config.toml
n_kv_head = 1
head_dim = 64
norm = "rmsnorm"
norm_eps = 1e-05
positions = "rope"
rope_fraction = 1.0
bias = "none"
init = "trunc"
lr = 0.000771
lr_mult_up = 1.03
beta1 = 0.9
decay_shape = "linear"
final_lr_fraction = 0.02
dataset = "wikipedia_en"
Each number is 200 + 20 x the weight over its row's rms, rounded and kept within 0 to 999. Layers, rows and columns count from 0. The size before them is the row's rms in percent of the matrix's.

# q: layer 5 attention query, 448x448, rms 0.0462, rows 49-56,113-120,177-184,241-248,305-311,369-375,432-439, columns 336-447
# k: layer 5 attention key, 64x448, rms 0.0431, rows 48-55, columns 336-447
q432,093,215,215,212,220,200,189,214,205,189,204,206,188,213,182,236,208,182,223,183,206,220,197,184,209,201,217,202,181,195,225,193,179,209,222,171,179,225,159,196,196,174,206,209,220,182,181,202,209,201,193,174,209,199,205,168,192,212,210,237,222,177,179,209,181,201,204,183,217,232,192,187,153,203,209,177,210,197,164,203,197,206,218,216,207,224,199,149,205,213,193,201,182,196,174,202,178,191,174,205,205,202,226,205,218,178,209,216,204,189,210,212,188
k48,098,190,217,181,211,189,166,182,192,193,202,204,221,208,197,191,197,210,212,220,205,201,222,193,208,259,213,202,181,183,209,196,175,219,222,149,183,216,179,203,195,201,163,198,204,206,223,159,154,207,226,220,180,203,216,188,199,180,184,191,216,195,184,197,196,219,216,185,200,198,157,200,217,230,213,249,178,214,199,208,208,185,212,193,194,222,219,233,207,182,218,202,196,203,228,206,215,192,243,213,203,206,183,183,226,166,193,222,199,203,201,176,240
q49,087,172,217,194,189,214,199,208,183,193,176,227,197,181,181,171,186,202,207,216,208,217,189,212,227,229,214,215,203,205,189,223,187,208,205,202,225,138,198,221,203,203,196,213,164,212,197,172,195,207,189,212,169,191,203,187,200,191,198,197,191,226,184,190,224,226,205,199,181,179,180,154,192,172,191,196,204,167,178,202,151,207,202,216,200,198,197,205,213,176,204,199,215,223,210,179,234,221,218,207,185,205,140,172,248,216,202,233,205,216,197,172,202
q113,117,182,207,195,193,193,193,217,194,170,197,205,225,194,179,190,190,200,241,213,209,208,190,211,199,217,231,223,188,191,197,200,203,234,196,219,198,172,225,208,182,207,184,235,157,191,203,161,201,228,216,223,222,179,195,206,206,168,204,187,202,201,207,203,227,236,213,227,209,206,210,159,214,162,167,215,206,206,187,159,152,204,191,207,199,181,192,221,199,186,177,207,187,196,186,198,205,221,191,189,211,198,190,194,243,203,203,233,239,203,182,170,202
q177,084,213,207,174,183,240,183,179,184,194,256,178,192,193,217,200,201,215,208,205,234,181,208,231,190,203,186,177,162,236,199,183,191,214,202,207,192,192,185,203,223,192,179,188,225,203,180,163,219,222,202,205,200,212,152,172,196,183,192,213,217,211,190,199,218,207,181,212,191,185,189,198,169,235,195,196,186,180,212,212,195,225,167,237,206,178,196,200,198,164,189,210,206,210,224,189,213,179,209,197,223,181,222,151,203,208,199,199,203,211,202,178,215
q241,104,162,227,201,203,208,176,199,211,190,205,184,192,184,233,220,194,204,205,172,189,200,205,232,196,203,177,206,180,245,201,208,196,194,186,205,199,214,232,246,154,233,205,190,208,232,211,158,196,206,178,205,199,213,197,147,186,158,171,219,209,184,219,204,207,212,206,198,198,213,205,187,197,213,183,194,188,203,219,143,185,173,201,205,193,202,203,252,208,210,177,229,185,212,192,191,212,184,152,176,218,191,214,159,225,186,189,203,217,203,194,150,173
q305,102,157,205,197,213,201,177,204,197,198,222,173,203,163,224,205,193,222,177,196,224,198,200,195,173,180,202,205,143,211,183,189,216,194,182,195,188,191,220,252,197,223,201,198,178,215,209,149,196,225,191,205,197,212,207,163,197,182,185,169,215,212,205,223,195,216,213,201,205,199,204,173,208,181,185,193,208,193,226,174,172,183,186,202,189,150,197,209,209,217,170,208,179,218,240,201,170,190,175,193,223,199,231,160,236,174,183,202,198,196,197,184,223
q369,079,211,218,205,162,185,170,205,194,182,195,207,237,199,205,190,181,212,182,224,241,209,171,238,216,233,198,186,204,194,167,198,219,195,201,204,217,151,217,217,230,207,215,167,175,194,212,179,196,200,210,222,200,159,172,200,217,193,216,203,228,225,207,217,252,250,197,208,167,191,201,180,240,182,208,215,170,188,229,204,191,215,193,209,211,210,163,208,209,212,191,207,191,232,216,213,209,211,213,209,173,194,190,169,201,213,200,210,183,200,176,212,216
q433,094,197,217,216,189,226,202,213,200,183,196,217,204,186,223,169,225,199,197,216,177,191,206,239,193,210,212,216,172,219,211,187,206,201,195,203,193,223,202,244,185,205,186,192,177,199,168,149,193,201,215,155,207,163,184,154,189,187,175,176,210,217,196,174,189,198,167,211,217,206,160,195,206,183,185,200,196,184,193,180,159,158,177,224,200,193,212,186,199,195,198,202,211,206,239,196,196,220,223,180,225,231,235,133,220,202,175,211,207,203,225,156,205
k49,086,208,196,191,166,178,190,191,213,183,224,196,178,211,188,213,197,191,223,218,219,196,192,244,189,238,203,215,181,198,189,199,221,204,204,194,219,141,210,192,203,195,189,223,181,203,150,172,188,224,158,202,211,183,183,168,215,190,189,181,229,181,177,216,219,231,191,211,189,185,163,186,222,232,188,172,194,195,182,213,148,235,198,191,206,180,221,209,209,175,194,203,202,206,205,211,200,220,193,214,198,230,199,155,182,220,216,186,274,169,180,213,181
q50,083,161,176,176,202,215,226,193,205,174,192,187,180,164,196,172,192,207,222,205,256,187,203,179,218,180,191,234,211,169,195,180,204,212,187,178,234,212,192,200,194,215,210,218,215,218,215,212,168,198,177,210,215,190,183,226,204,216,240,200,196,169,206,219,179,160,204,187,230,178,198,149,215,216,182,159,197,201,185,200,219,231,193,203,236,229,212,199,199,185,190,229,205,200,207,171,218,177,209,210,183,156,194,211,160,191,186,176,203,164,201,220,203
q114,101,182,173,172,199,196,214,210,206,193,192,172,196,195,201,195,199,216,191,193,236,180,185,200,193,190,188,198,232,185,176,186,192,195,183,198,238,200,222,188,209,226,224,207,212,209,250,213,204,192,208,197,199,184,218,205,204,217,250,197,217,200,186,205,207,182,218,176,226,200,202,168,196,215,204,201,178,211,207,189,233,222,218,192,217,218,192,217,201,187,181,205,179,211,222,186,217,188,205,195,173,206,175,210,195,195,207,180,215,176,177,213,194
q178,103,210,167,199,218,223,187,217,184,191,187,213,206,201,189,154,207,217,217,173,235,182,204,159,231,244,207,203,182,211,174,189,183,222,186,195,184,226,200,216,165,217,205,205,173,219,191,222,235,229,183,206,226,221,216,231,203,198,227,166,188,181,217,183,166,192,204,193,225,188,192,198,213,215,223,209,221,205,175,224,197,205,191,202,232,219,168,189,169,197,173,206,227,218,182,213,190,205,195,164,173,191,171,204,206,214,214,191,220,197,175,186,167
q242,106,184,184,218,223,225,204,211,147,170,219,197,215,200,211,158,169,199,227,155,249,153,230,200,195,231,215,201,169,203,154,192,178,248,222,182,204,185,161,229,210,188,202,204,201,240,225,190,223,200,198,177,249,221,184,207,194,181,234,199,198,195,232,210,186,193,198,202,192,191,173,199,238,235,226,192,204,208,156,220,190,205,192,214,231,219,200,198,167,195,187,215,235,216,205,214,196,219,164,160,191,207,198,205,194,212,185,205,225,202,180,192,186
q306,103,183,209,175,188,212,202,215,148,188,214,209,197,201,189,195,197,212,232,165,236,135,208,225,201,223,197,202,185,227,202,196,204,238,230,212,226,194,167,228,190,190,208,199,198,229,164,233,215,201,195,224,213,197,180,167,189,200,214,187,201,183,223,183,183,188,200,212,220,177,161,214,225,220,199,216,220,207,166,216,178,199,203,211,227,223,196,200,177,196,194,210,219,189,181,207,205,209,189,176,181,201,200,209,195,208,209,207,187,203,159,186,161
q370,097,147,181,188,199,205,211,206,195,172,207,174,220,196,205,183,200,222,223,159,238,171,197,170,205,198,204,206,222,166,181,170,201,236,173,225,214,225,168,193,198,205,207,202,213,224,204,205,198,184,172,200,193,199,210,218,180,183,218,183,209,201,211,210,178,164,174,197,215,184,162,155,218,200,196,191,214,203,183,202,211,218,180,205,228,234,208,209,183,229,189,209,175,245,209,205,221,192,170,175,188,213,182,217,205,204,177,216,259,176,181,203,213
q434,108,165,183,189,190,222,220,206,173,197,205,184,232,181,195,207,197,217,220,214,200,169,227,189,205,237,209,213,182,196,186,155,184,246,192,217,221,216,180,204,202,171,223,212,199,235,208,225,246,212,203,219,227,225,163,224,197,193,232,187,191,181,200,176,205,188,212,191,202,194,168,209,225,222,200,230,213,235,175,213,186,185,177,204,219,218,194,213,197,183,184,223,216,187,191,237,210,202,190,169,190,197,215,198,189,194,210,213,229,224,173,198,175
k50,102,211,186,221,233,203,189,207,205,212,210,222,241,196,161,193,200,205,195,184,208,220,191,178,218,211,197,195,209,172,190,171,200,202,214,208,204,182,182,200,170,209,216,158,165,202,224,182,176,189,173,204,226,194,201,221,188,159,261,191,222,193,235,189,191,185,222,214,178,188,202,169,226,181,202,220,187,227,206,184,217,203,192,180,195,234,198,181,142,243,192,220,210,187,181,219,177,219,203,169,186,193,191,224,196,194,207,225,186,170,174,195,223
q51,096,211,179,200,208,208,203,208,191,204,220,184,190,200,219,213,191,185,225,206,227,186,213,219,197,200,196,229,188,197,240,220,169,187,185,179,169,202,210,166,201,194,187,228,182,178,200,172,198,219,161,188,185,189,239,213,210,203,208,213,174,239,217,198,229,237,217,187,224,187,208,203,197,197,168,220,214,221,221,208,219,204,199,207,213,161,172,188,179,217,184,221,185,181,218,183,161,214,198,188,226,227,198,179,249,214,197,220,195,222,179,188,190
q115,111,199,185,216,182,194,195,218,204,198,170,195,188,177,227,189,189,186,202,208,246,208,219,209,208,208,210,240,164,198,210,196,188,185,173,197,172,203,208,171,155,213,195,230,199,206,212,162,230,240,200,206,189,200,250,227,191,183,211,219,225,200,200,190,207,223,218,186,243,207,212,202,196,175,162,222,207,238,197,206,202,174,190,209,190,180,168,190,194,211,176,192,174,232,193,190,189,220,203,187,207,219,194,210,224,199,174,213,201,219,194,176,189
q179,107,196,223,244,205,171,221,213,183,171,210,215,203,198,179,190,201,182,235,176,227,188,194,149,195,197,218,222,198,191,168,210,157,207,233,188,205,199,169,210,156,212,186,191,205,206,218,233,208,210,185,203,233,155,202,205,188,182,228,174,193,181,200,204,202,202,213,210,199,164,209,199,231,190,181,190,211,196,207,240,177,207,209,192,232,182,183,173,195,178,177,243,235,207,166,220,188,222,228,174,186,226,205,179,200,184,208,205,193,201,197,163,223
q243,090,192,207,193,203,196,181,187,192,185,207,226,220,208,200,177,233,190,211,176,225,191,220,185,164,212,197,208,191,224,169,192,196,217,202,200,221,182,168,199,221,189,198,238,167,228,234,191,187,208,202,203,207,225,208,183,220,169,214,213,179,190,177,199,177,182,204,205,186,222,202,194,246,213,195,215,211,213,176,222,188,172,187,198,208,221,205,237,189,175,193,171,214,239,174,225,170,226,199,185,185,235,193,218,215,188,191,198,210,198,202,200,194
q307,104,165,208,233,187,198,180,216,184,166,184,210,212,197,177,236,221,190,233,198,231,179,215,201,207,195,222,194,181,197,182,218,184,247,265,203,201,200,183,203,189,191,167,197,198,239,180,224,218,177,204,223,240,164,191,186,224,167,207,185,191,175,215,218,212,168,207,208,205,180,188,192,209,185,194,195,216,183,184,203,176,187,190,186,225,208,176,216,207,170,193,201,200,215,152,225,182,221,238,187,168,176,177,196,179,181,195,249,195,220,207,237,193
q371,084,210,190,198,206,202,173,195,190,166,205,205,183,192,201,216,186,186,215,190,228,191,208,232,199,207,233,235,168,221,234,201,168,190,205,199,203,187,194,189,207,205,198,227,192,177,194,172,213,233,192,185,208,212,228,195,200,198,190,206,165,226,216,193,236,211,232,195,220,204,215,194,222,195,170,199,210,235,193,189,205,162,206,182,212,146,183,188,182,209,183,199,198,191,200,209,175,206,184,160,212,225,209,189,224,214,148,205,193,220,174,171,230
q435,116,179,227,222,234,202,199,216,169,176,214,193,197,183,162,244,209,189,203,188,219,186,206,202,208,192,213,220,193,187,212,194,190,219,210,229,195,186,190,194,184,200,204,219,192,215,191,219,199,205,224,196,208,163,233,188,191,178,229,191,228,181,197,209,204,177,219,209,216,181,213,207,235,186,175,174,221,210,218,225,170,202,193,213,231,189,155,176,208,168,146,216,221,216,193,206,188,208,208,163,203,200,215,167,189,175,212,223,215,213,193,194,219
k51,106,199,193,205,239,205,198,195,222,201,202,189,204,181,187,202,195,177,220,181,222,253,217,168,231,231,220,165,215,211,206,200,189,226,191,212,168,201,233,183,203,204,215,218,226,191,213,214,195,228,183,211,216,200,197,219,240,190,258,206,187,206,215,227,197,220,236,194,222,188,226,161,211,186,211,200,226,256,200,215,185,213,206,178,215,228,155,195,190,214,163,200,218,188,204,254,176,197,193,165,199,195,180,221,180,207,207,203,225,228,167,186,195
q52,109,225,186,209,218,172,190,191,221,197,181,213,233,170,221,194,198,205,199,220,185,219,227,180,214,210,226,212,213,196,210,218,182,231,199,224,212,180,213,190,168,207,210,219,172,154,181,167,189,195,202,183,242,179,203,203,214,206,224,197,196,206,175,236,215,183,201,202,199,211,198,153,171,171,221,220,206,215,183,190,204,211,203,199,171,167,170,185,210,203,211,181,213,186,230,201,196,189,174,195,196,221,184,192,234,201,214,187,198,177,196,182,219
q116,112,185,185,206,193,193,186,196,212,222,192,218,200,165,222,212,173,203,215,190,183,199,236,211,181,178,220,167,229,201,187,241,196,207,188,208,208,182,196,201,194,196,234,213,229,190,201,162,178,171,208,191,193,204,197,178,188,230,183,211,192,194,196,239,190,190,157,199,187,194,220,184,170,218,169,204,203,196,188,220,210,210,192,235,161,201,180,186,197,216,188,229,209,168,208,162,206,190,195,217,198,209,227,188,198,188,210,180,186,193,216,187,237
q180,095,224,191,231,187,174,208,220,202,209,197,201,214,224,181,191,178,211,168,212,166,225,201,199,166,175,199,216,234,149,193,209,209,190,228,156,220,213,215,172,184,194,192,218,182,188,164,165,192,204,228,218,193,182,208,178,207,195,211,195,179,180,184,209,206,200,184,222,241,188,208,150,217,174,204,185,221,228,188,220,209,206,201,161,169,170,176,182,186,198,163,194,203,153,234,146,218,203,192,213,204,216,193,220,191,185,226,198,172,197,199,217,242
q244,114,214,198,192,223,200,195,181,212,183,183,249,179,215,211,225,193,192,208,199,177,200,192,223,164,184,187,177,232,190,181,220,265,181,213,184,214,158,188,221,213,188,218,167,223,209,193,183,179,171,213,225,205,192,175,179,201,219,200,211,201,184,194,243,208,197,214,195,211,198,220,219,197,216,189,176,190,215,177,205,184,176,195,190,164,233,195,204,217,199,215,208,205,159,211,178,156,238,201,231,208,184,183,227,176,184,183,180,187,170,220,235,205
q308,112,219,192,170,193,204,181,194,173,194,210,212,168,220,208,227,200,201,177,215,183,202,208,185,180,185,196,202,222,165,173,202,239,183,236,204,217,177,197,202,189,207,221,174,205,204,186,208,192,155,197,257,205,183,170,149,193,218,178,214,195,164,193,226,208,183,193,208,197,192,198,172,197,197,150,180,229,193,183,199,233,184,206,154,181,220,178,198,223,198,210,210,231,150,206,177,175,205,208,227,195,206,217,219,197,188,186,221,173,194,221,188,234
q372,116,237,180,227,213,169,183,195,196,197,170,231,221,201,218,196,217,212,186,222,178,230,223,188,203,206,231,192,208,193,215,231,190,220,214,187,227,185,210,205,169,223,209,210,193,164,187,186,184,184,215,172,257,182,193,218,185,196,231,187,222,203,157,220,200,207,204,208,213,222,206,174,190,187,221,210,211,200,160,222,219,209,188,200,171,140,178,172,205,203,218,183,213,165,223,196,197,191,182,225,184,226,214,207,202,203,217,168,186,169,193,200,246
q436,109,218,213,214,205,172,190,184,219,194,207,211,194,197,167,185,228,169,226,213,174,190,189,218,176,168,226,222,239,196,251,207,208,205,217,199,181,198,188,201,186,215,207,183,192,180,161,163,202,213,191,198,232,172,179,192,194,223,186,234,191,203,200,200,190,181,186,195,231,204,204,173,178,197,171,178,195,239,195,213,219,181,231,213,163,231,187,171,208,196,193,190,213,195,216,166,169,200,205,203,192,199,217,215,227,198,195,219,192,209,216,188,230
k52,128,230,193,208,214,198,212,187,169,200,195,214,198,216,231,184,204,220,182,201,158,208,204,191,204,225,210,191,190,181,221,215,191,194,188,198,199,194,208,185,186,208,206,243,168,191,147,187,188,214,204,163,220,188,221,195,171,196,243,202,223,194,179,205,204,235,192,204,214,232,184,151,185,167,217,203,195,227,161,229,191,196,189,214,154,160,223,201,190,185,201,183,228,164,230,170,232,209,155,187,191,216,190,205,207,219,237,190,216,185,181,191,193
q53,107,234,216,189,215,204,177,204,213,221,196,203,189,180,207,201,188,195,177,196,204,198,202,221,220,223,211,173,188,167,209,191,204,189,197,181,196,211,192,184,188,207,204,206,188,192,194,213,218,218,170,204,201,238,205,206,208,190,209,227,237,228,195,198,177,236,200,189,204,201,159,215,181,223,263,251,206,186,177,234,233,199,212,199,236,195,206,218,175,166,193,215,185,208,183,224,205,188,168,181,190,178,195,166,213,222,197,236,216,195,198,180,182
q117,115,201,214,200,190,218,199,199,213,217,197,192,222,212,205,180,199,219,198,188,211,190,203,219,211,233,194,203,164,210,209,194,175,184,184,195,166,227,192,183,185,199,172,213,172,205,192,193,219,227,205,185,214,204,240,224,204,163,222,212,207,214,213,192,180,210,216,216,188,186,197,219,213,206,237,230,214,189,166,221,193,196,178,203,206,192,231,196,186,188,213,211,158,208,192,217,207,186,182,194,205,166,187,188,222,232,205,252,205,220,184,230,169
q181,104,186,210,233,189,199,197,238,196,232,227,209,156,192,233,184,186,227,200,175,210,161,207,211,200,215,175,206,141,213,199,190,198,189,206,195,186,230,176,189,168,191,193,210,204,217,173,219,250,209,178,167,221,189,186,224,196,190,235,212,228,203,227,173,190,243,198,195,245,187,201,216,176,197,193,223,220,198,184,212,207,221,193,215,203,207,168,161,202,194,175,208,215,173,177,192,176,196,219,209,194,193,204,164,208,222,207,221,180,220,204,194,204
q245,095,200,232,230,187,206,191,216,194,219,182,191,198,210,206,209,184,200,217,194,207,198,183,201,183,223,230,217,223,195,214,178,202,203,188,214,224,203,213,191,201,219,166,213,169,200,172,191,222,209,182,184,215,180,216,189,194,189,230,206,216,172,206,189,178,195,207,192,232,210,195,194,181,189,216,207,182,218,198,189,203,185,193,209,222,169,214,205,205,166,197,227,202,199,171,209,219,199,195,189,200,211,172,164,211,220,180,225,178,209,176,201,212
q309,100,202,207,199,171,197,181,197,193,195,195,201,222,186,170,212,197,246,239,202,221,148,194,207,205,215,215,200,179,224,191,196,187,231,205,207,183,222,171,219,177,228,168,216,212,208,183,194,202,214,153,194,227,191,206,215,177,212,237,189,230,194,234,199,182,214,206,199,230,180,213,203,205,209,216,225,184,207,193,221,195,178,212,213,217,170,188,168,209,147,224,231,211,228,219,223,185,223,226,193,185,196,196,165,190,214,208,248,209,182,173,190,201
q373,094,206,199,206,200,189,200,199,244,197,184,190,194,199,224,172,204,197,179,194,209,199,210,237,219,226,206,204,194,200,200,204,200,198,194,174,175,231,220,182,196,188,192,225,201,190,195,213,201,212,185,180,240,218,182,179,195,198,230,206,249,238,191,181,194,210,199,188,201,192,148,203,151,211,244,216,196,201,185,202,233,214,187,207,235,201,198,190,186,183,199,187,153,212,201,204,199,165,173,188,185,179,177,183,202,240,181,258,219,196,212,215,174
q437,103,201,215,230,185,190,197,218,215,203,193,215,204,185,234,215,201,219,194,200,176,181,208,222,212,202,175,214,162,227,232,193,188,196,221,207,185,225,199,209,163,227,175,212,199,184,186,188,227,210,172,213,186,191,243,221,176,193,203,208,215,179,209,164,177,242,192,219,246,180,190,235,175,179,220,237,217,194,191,171,230,184,196,212,210,189,206,146,216,219,144,238,188,181,185,193,162,170,221,187,210,166,167,172,215,214,206,248,188,177,200,184,221
k53,103,214,208,188,201,189,219,183,267,209,225,192,187,187,222,205,213,191,169,200,203,191,210,193,214,204,183,191,197,217,207,179,209,163,185,199,195,198,188,182,215,207,226,206,211,200,192,204,183,165,229,198,204,196,199,189,205,214,206,207,230,197,179,169,170,186,222,200,212,184,208,218,157,242,253,191,180,208,237,225,257,220,202,177,228,195,173,204,181,177,190,182,168,192,218,194,218,174,178,219,172,195,205,222,166,235,215,193,157,194,206,227,192
q54,114,236,166,191,188,194,185,188,198,184,185,185,205,182,196,199,198,181,213,213,232,204,195,193,184,186,190,240,233,166,211,159,200,202,227,205,238,189,197,186,218,218,191,204,178,203,203,183,164,205,180,198,247,146,208,157,213,201,199,187,224,166,217,202,231,178,229,181,201,175,176,189,228,158,199,197,208,215,218,201,204,244,188,191,209,209,207,195,221,190,174,241,198,199,235,204,217,202,221,221,203,209,185,202,155,230,207,212,190,161,198,208,195
q118,101,205,181,166,194,199,177,204,180,191,164,197,213,178,196,219,194,218,197,204,209,240,235,168,204,221,189,221,193,163,204,178,188,220,211,233,219,207,223,212,178,212,207,213,199,201,208,237,217,226,219,219,200,158,198,233,214,210,235,204,228,205,210,183,219,221,207,182,202,201,162,178,213,177,195,215,214,236,203,190,180,222,178,165,197,208,174,210,206,208,153,193,211,188,239,224,219,200,215,173,220,215,169,227,211,238,180,216,225,172,173,230,208
q182,096,236,187,174,174,214,196,210,204,180,220,210,191,213,175,190,220,185,205,224,241,197,216,220,209,209,188,182,175,243,183,158,177,205,229,218,212,180,196,230,233,175,212,211,179,230,201,170,186,200,205,195,187,227,204,196,223,196,198,208,255,179,210,204,172,177,204,195,204,176,230,244,202,205,202,180,187,198,194,194,219,203,201,207,221,208,214,204,182,222,237,218,186,193,201,201,181,191,213,219,195,159,215,195,211,191,194,206,223,189,231,170,173
q246,089,202,202,205,183,209,189,186,191,191,199,213,238,234,194,195,194,226,196,185,193,182,235,201,200,159,183,187,180,189,172,191,185,217,217,189,215,235,230,216,188,193,216,216,205,236,186,187,165,189,194,204,170,182,238,222,226,169,205,183,209,182,220,198,175,245,193,204,204,164,209,237,173,226,209,235,208,198,168,205,224,183,191,211,207,202,207,257,196,222,218,189,174,197,168,233,216,146,202,180,236,151,182,180,236,203,201,219,214,225,198,187,193
q310,088,186,186,218,216,193,193,194,247,225,219,215,204,188,217,198,179,229,189,216,198,160,225,192,223,192,181,198,150,216,205,214,195,157,164,184,206,225,151,178,215,185,150,194,177,177,160,182,175,223,180,214,178,207,246,242,190,145,196,208,224,215,212,200,201,222,191,192,192,195,212,189,212,201,220,227,215,198,208,212,203,219,192,190,232,190,201,242,195,206,207,217,217,199,165,242,181,184,227,204,179,176,203,207,209,216,219,192,200,186,208,197,181
q374,119,228,178,192,172,205,193,188,195,170,185,203,204,182,160,208,206,180,230,219,232,213,191,208,196,184,201,240,221,164,215,157,199,218,234,219,235,171,198,192,206,211,214,211,174,223,213,186,162,201,196,211,236,163,186,186,210,192,205,174,222,172,210,206,223,174,239,180,193,184,187,186,218,177,182,198,204,221,229,194,212,226,213,198,201,201,195,177,200,205,195,217,173,216,243,199,214,204,223,209,197,196,185,215,153,218,202,207,212,157,203,213,218
q438,093,191,199,209,196,184,192,170,235,223,170,204,186,176,248,183,184,207,223,203,199,189,221,181,219,195,213,215,167,180,199,161,177,186,185,159,217,175,196,201,201,203,190,191,199,213,188,216,181,201,202,181,197,189,243,173,205,216,184,195,227,200,208,208,195,186,204,195,190,187,162,200,175,185,229,221,181,175,163,215,201,219,195,206,212,231,244,189,185,208,197,238,172,188,199,209,230,186,191,216,200,203,176,181,234,201,213,203,218,189,175,192,189
k54,125,226,201,184,170,187,226,203,197,146,197,201,200,181,162,199,197,212,221,210,212,195,196,203,165,195,203,226,228,185,222,191,227,200,209,221,218,197,179,192,223,186,181,202,164,204,213,190,148,226,200,199,221,189,193,159,178,184,194,183,204,198,203,204,211,161,204,192,216,218,211,196,231,192,198,190,201,209,229,229,218,254,195,216,222,230,199,176,188,206,198,210,188,185,215,220,199,192,185,206,206,181,213,212,192,215,168,206,232,198,204,193,199
q55,104,224,206,190,191,226,202,217,207,206,182,222,228,220,221,187,222,206,191,198,193,207,189,192,202,197,195,180,168,253,201,173,194,195,230,153,164,241,212,200,235,176,195,197,203,196,207,160,207,177,195,175,200,221,197,157,179,203,183,191,177,221,190,165,197,197,177,189,200,207,212,229,198,227,228,193,183,190,198,169,191,190,231,197,180,241,229,186,173,192,215,189,144,197,190,173,195,169,179,194,186,158,215,216,201,179,173,183,208,206,218,199,203
q119,101,245,215,195,216,230,209,217,211,191,195,182,233,220,155,183,220,219,191,204,192,198,216,188,216,214,182,178,217,211,212,179,213,208,204,159,207,184,196,210,261,184,191,192,202,194,193,199,212,214,192,186,208,221,183,193,218,212,169,196,205,216,184,174,199,169,198,210,174,193,175,194,219,208,209,214,188,182,187,175,200,208,217,190,235,222,235,219,177,179,205,199,188,203,174,187,195,192,192,199,178,182,200,236,199,202,198,195,194,206,190,203,195
q183,097,223,202,203,184,199,182,233,228,172,170,185,207,188,212,181,208,165,186,203,197,224,178,186,219,224,192,228,208,194,194,196,182,178,170,159,195,224,214,186,218,186,215,193,185,200,180,187,194,209,197,195,197,198,202,197,208,192,179,199,178,209,201,152,205,152,203,149,185,246,201,187,166,212,218,204,184,194,189,150,205,203,231,190,201,211,208,206,184,204,206,199,159,227,246,231,167,192,161,198,214,201,198,234,209,178,199,188,229,196,208,205,165
q247,084,213,210,204,219,208,200,224,223,233,166,179,215,204,196,173,208,190,203,218,233,206,207,162,236,194,221,208,202,173,184,168,197,209,212,193,220,204,225,193,179,210,181,181,224,168,221,199,211,248,238,199,191,193,210,229,183,223,194,183,182,228,220,183,205,198,215,198,198,181,212,205,196,167,208,218,209,219,193,186,196,225,197,191,220,178,225,162,192,211,213,200,191,184,253,195,205,219,203,169,207,169,193,228,207,210,242,239,182,174,183,205,212
q311,096,209,189,191,177,191,190,199,220,195,174,193,217,212,248,197,231,168,200,200,198,205,206,190,219,197,175,214,207,198,212,198,172,183,194,174,208,191,242,191,173,213,220,188,237,169,203,164,193,199,213,186,224,185,211,165,206,207,158,234,192,204,194,156,226,184,194,205,199,224,199,206,191,223,240,191,170,209,216,185,211,196,197,207,180,202,214,180,209,193,203,200,174,223,218,157,191,217,173,200,210,206,175,226,227,238,175,207,189,189,209,157,182
q375,113,231,212,209,182,212,193,231,211,196,193,214,208,210,219,174,214,192,205,204,185,187,206,184,208,198,174,193,189,237,192,192,196,198,202,177,163,241,216,190,216,172,189,191,199,186,166,181,205,196,199,165,187,221,215,165,181,208,158,203,176,209,196,158,190,170,189,202,178,217,201,241,174,211,200,198,211,187,202,170,185,197,237,203,187,222,227,189,181,200,215,202,151,185,196,165,174,172,184,189,220,174,225,236,226,201,188,191,213,229,224,199,183
q439,092,189,195,196,198,191,205,176,183,182,205,234,222,193,236,182,183,203,210,180,180,184,202,199,195,216,203,204,191,232,155,213,213,186,197,151,183,213,243,176,228,213,226,216,203,182,192,226,220,196,178,188,210,202,228,199,189,201,188,195,181,199,186,196,212,201,191,191,183,189,207,223,198,218,216,231,184,204,164,213,197,186,164,185,169,206,218,191,198,197,223,185,200,216,212,219,170,210,165,208,247,165,209,238,206,180,208,177,196,177,199,210,157
k55,109,204,189,181,182,211,200,225,205,224,198,229,198,232,225,192,189,166,192,220,205,194,188,176,204,193,195,188,191,254,195,184,184,194,202,197,161,245,188,208,209,179,183,192,214,200,203,207,209,193,189,170,204,238,206,181,189,194,157,216,165,212,205,152,192,175,213,222,183,228,219,248,162,196,203,191,219,165,179,167,203,252,219,211,185,213,200,192,189,212,209,210,162,186,199,190,198,169,163,194,209,182,252,212,246,183,154,190,198,229,185,180,171
q56,097,209,188,214,180,185,185,210,221,245,182,187,208,192,208,230,200,242,177,211,198,204,187,203,211,210,173,177,226,171,198,207,208,170,167,177,205,212,134,195,183,202,223,208,214,193,201,182,212,215,206,187,169,216,249,243,201,221,192,213,191,176,208,169,158,222,236,206,238,168,202,204,166,232,228,232,203,176,158,228,249,222,227,224,190,161,220,176,180,194,231,209,197,211,167,183,173,186,178,192,182,172,186,198,184,194,210,185,201,189,205,203,184
q120,089,194,204,196,175,218,184,187,186,221,220,194,223,227,222,238,181,230,172,218,192,182,176,172,214,233,198,188,181,186,209,197,181,171,187,180,193,202,208,211,191,165,184,177,210,187,156,200,231,203,221,187,188,240,196,236,204,192,194,203,207,201,210,169,178,195,202,202,207,187,225,249,169,220,238,209,201,190,166,196,219,236,187,183,214,159,209,164,233,177,219,201,206,192,194,205,192,171,184,220,203,155,149,173,201,236,204,187,175,179,194,234,191
q184,081,199,196,206,179,224,186,218,171,239,202,181,155,169,238,208,199,200,164,201,192,165,201,204,222,243,170,209,174,206,161,170,213,159,171,208,162,173,187,206,198,202,212,178,194,216,196,218,235,209,216,169,199,187,217,227,234,216,219,204,196,205,203,174,186,210,170,172,221,220,186,199,154,233,257,248,203,217,194,238,210,213,185,196,208,170,192,200,203,195,188,214,172,192,186,206,192,201,200,217,174,195,166,172,201,200,190,198,211,213,213,199,168
q248,082,213,200,234,201,204,165,210,144,213,181,174,221,208,203,205,193,232,226,185,187,179,208,170,173,217,191,229,206,197,192,212,191,199,219,213,176,225,200,164,207,202,169,193,199,219,195,185,223,205,192,206,203,168,201,194,197,192,215,187,212,203,228,163,259,195,172,199,184,174,212,211,199,184,213,189,231,189,197,214,219,238,200,210,214,168,184,182,218,212,175,241,208,166,201,210,216,162,202,191,191,201,168,181,219,223,172,231,198,226,185,225,216